config.yaml
n_head: 4
n_kv_head: 4
head_dim: 64
rope_fraction: 1.0
bias: "qkv"
parallel_block: false
init: "normal"
optimizer: "soap_variant"
lr_head: 0.0104
final_lr_fraction: 0.0
doc_mask: true
z_loss: 1e-05
dataset: "wikipedia_en"
Each number is 200 + 40 x the weight over its row's rms, rounded and kept within 0 to 999. Layers, rows and columns count from 0. The size before them is the row's rms in percent of the matrix's.

# layer 8 attention value, 256x160, rms 0.181, rows 117-127, columns 80-119
104,164,214,197,254,211,241,230,148,215,157,131,187,176,172,208,255,146,192,263,178,249,303,153,198,236,180,223,226,150,255,208,259,225,166,220,210,235,174,217,169
094,258,295,175,201,267,188,183,158,182,132,155,249,184,193,195,120,184,191,253,311,270,166,188,161,133,148,221,250,263,162,247,244,167,258,188,200,191,201,151,147
097,185,300,193,112,140,135,180,178,200,156,214,253,198,254,244,222,217,231,196,140,238,166,144,228,181,189,257,202,189,164,175,222,191,185,192,200,164,187,261,242
095,182,165,180,174,182,199,201,247,205,185,192,252,144,145,185,168,183,214,198,217,200,185,216,202,269,121,196,190,182,194,289,170,216,212,215,230,237,198,231,183
095,213,183,138,202,262,169,146,237,147,193,228,234,167,237,111,163,217,232,282,293,193,152,179,152,251,144,164,221,222,230,222,167,172,183,253,224,154,270,191,240
095,214,186,235,237,191,301,253,153,272,170,235,256,270,180,225,193,194,194,181,194,284,117,164,251,206,144,192,214,210,165,210,212,243,207,144,212,175,225,207,237
112,170,217,156,227,193,142,166,256,150,231,137,328,177,251,235,209,204,217,224,191,158,253,205,165,223,149,255,198,204,179,194,115,140,175,224,206,194,229,182,126
098,199,171,206,256,184,227,174,224,200,176,237,213,210,194,203,180,216,279,223,216,315,170,230,158,136,184,210,194,224,167,202,236,174,132,200,252,215,86,185,200
097,181,166,237,216,204,196,157,206,203,175,262,248,344,147,235,261,150,153,180,239,248,135,160,185,187,232,271,184,203,165,158,188,242,222,216,226,204,176,266,216
102,256,138,194,171,190,212,162,222,243,202,193,199,223,201,185,225,172,203,140,174,286,168,195,229,166,191,237,113,215,188,302,159,296,205,126,208,216,195,165,185
103,238,179,278,236,250,213,242,235,201,241,243,147,207,238,161,234,205,178,179,328,204,161,191,170,204,165,223,163,223,261,198,235,190,202,157,222,233,276,179,215
# layer 8 attention output (transposed), 256x160, rms 0.168, rows 117-127, columns 80-119
102,206,125,196,279,177,194,220,172,168,186,211,193,139,203,231,145,233,182,215,142,207,197,262,194,224,203,164,220,298,189,38,278,182,126,200,172,199,210,236,165
093,206,237,204,181,127,210,148,204,175,250,234,122,152,215,204,218,270,96,195,275,201,161,255,233,166,299,188,234,205,234,228,165,92,230,213,221,197,198,237,170
095,114,247,172,224,192,156,230,262,214,177,217,237,196,150,235,216,200,205,235,121,152,202,203,188,221,193,267,177,151,225,163,251,145,176,280,238,275,175,158,199
102,208,148,241,230,237,133,226,129,265,191,254,161,159,170,222,270,151,231,229,243,169,190,219,183,232,169,280,162,186,234,214,259,293,182,121,206,201,113,197,169
087,207,196,238,189,221,161,176,199,214,209,169,190,171,163,138,224,181,146,178,205,208,280,186,255,226,219,157,231,162,156,148,199,243,201,158,213,190,142,249,222
097,254,232,229,223,154,194,220,160,245,204,196,160,189,220,148,221,194,282,162,165,199,198,242,181,188,185,177,300,186,252,209,217,206,241,249,261,137,168,275,162
112,147,193,193,207,195,186,122,218,129,208,242,182,169,193,221,153,205,233,200,190,225,168,203,192,211,136,161,190,154,269,170,212,190,178,178,227,236,221,162,197
096,178,223,222,184,155,172,251,112,166,231,239,187,183,246,261,138,176,206,251,238,170,248,237,225,253,250,136,160,216,139,202,193,192,222,213,198,81,222,171,182
101,219,225,201,198,165,177,206,153,200,180,116,192,260,246,295,194,193,271,160,139,173,160,183,158,177,206,165,198,166,206,231,220,160,146,226,188,220,208,212,155
097,189,236,196,195,152,188,213,188,287,121,278,168,172,229,219,263,215,244,185,243,172,219,254,145,245,148,191,208,126,233,165,208,227,238,222,194,196,173,226,242
102,232,204,255,155,232,234,269,226,210,212,222,245,234,222,207,223,247,226,166,153,213,222,218,189,188,302,145,128,207,195,176,210,150,221,117,153,92,179,241,226
# layer 8 attention query, 256x160, rms 0.138, rows 128-134, columns 80-119
061,227,140,301,210,226,169,215,230,163,136,152,154,239,198,191,205,170,186,226,168,240,204,241,222,213,209,197,256,224,271,152,265,201,191,195,180,193,240,173,139
071,228,164,189,213,270,189,228,208,178,162,141,220,169,264,99,224,186,129,225,185,211,226,220,202,189,148,152,235,149,225,169,207,162,64,215,128,209,261,86,182
073,203,209,191,262,165,181,248,183,199,233,233,157,214,206,122,200,225,202,254,156,250,176,237,79,244,196,221,247,234,182,169,118,238,206,225,227,227,167,188,267
062,224,227,195,187,289,230,207,185,225,185,258,208,206,134,156,237,141,135,198,171,209,146,230,219,180,215,165,169,214,215,265,129,149,189,200,126,224,195,186,212
071,200,209,241,218,176,142,196,212,265,239,172,205,238,222,196,157,163,202,188,152,168,242,131,168,233,225,286,214,123,207,176,205,237,242,168,220,122,271,223,241
066,175,188,253,191,259,182,268,205,207,127,214,156,223,153,164,219,202,211,243,208,299,197,222,178,184,121,200,175,203,191,163,222,160,105,193,154,176,163,227,208
077,198,177,165,150,152,152,166,186,230,183,299,196,185,132,256,211,152,220,206,247,199,154,138,228,181,170,227,144,206,190,214,177,190,240,225,165,218,202,196,229
# layer 8 attention key, 256x160, rms 0.142, rows 128-133, columns 80-119
070,219,169,147,198,172,218,198,240,247,187,198,237,226,206,318,154,244,189,196,185,278,242,251,156,170,189,254,225,236,194,273,112,214,207,202,165,234,234,159,223
072,267,202,264,204,165,175,181,255,181,192,244,192,192,125,140,197,182,179,208,233,188,202,203,261,167,175,191,216,166,174,143,202,157,240,192,224,243,220,310,170
066,176,205,192,221,195,220,237,181,250,187,242,176,190,199,226,198,181,176,225,248,177,225,188,134,180,190,202,232,174,219,241,232,169,140,152,119,159,216,166,178
066,174,190,213,255,198,196,249,258,196,259,148,146,196,220,173,186,161,200,280,140,183,216,210,137,180,220,223,279,157,250,176,152,147,209,166,229,181,261,189,211
065,237,244,159,210,193,229,181,205,256,228,266,217,203,138,139,180,216,191,153,229,287,188,235,151,172,225,214,156,181,119,251,229,257,197,198,184,200,212,236,233
068,183,284,201,251,193,203,254,194,147,258,214,155,172,180,219,250,168,160,241,173,166,203,211,189,237,199,215,168,180,293,169,182,202,204,192,178,209,216,150,248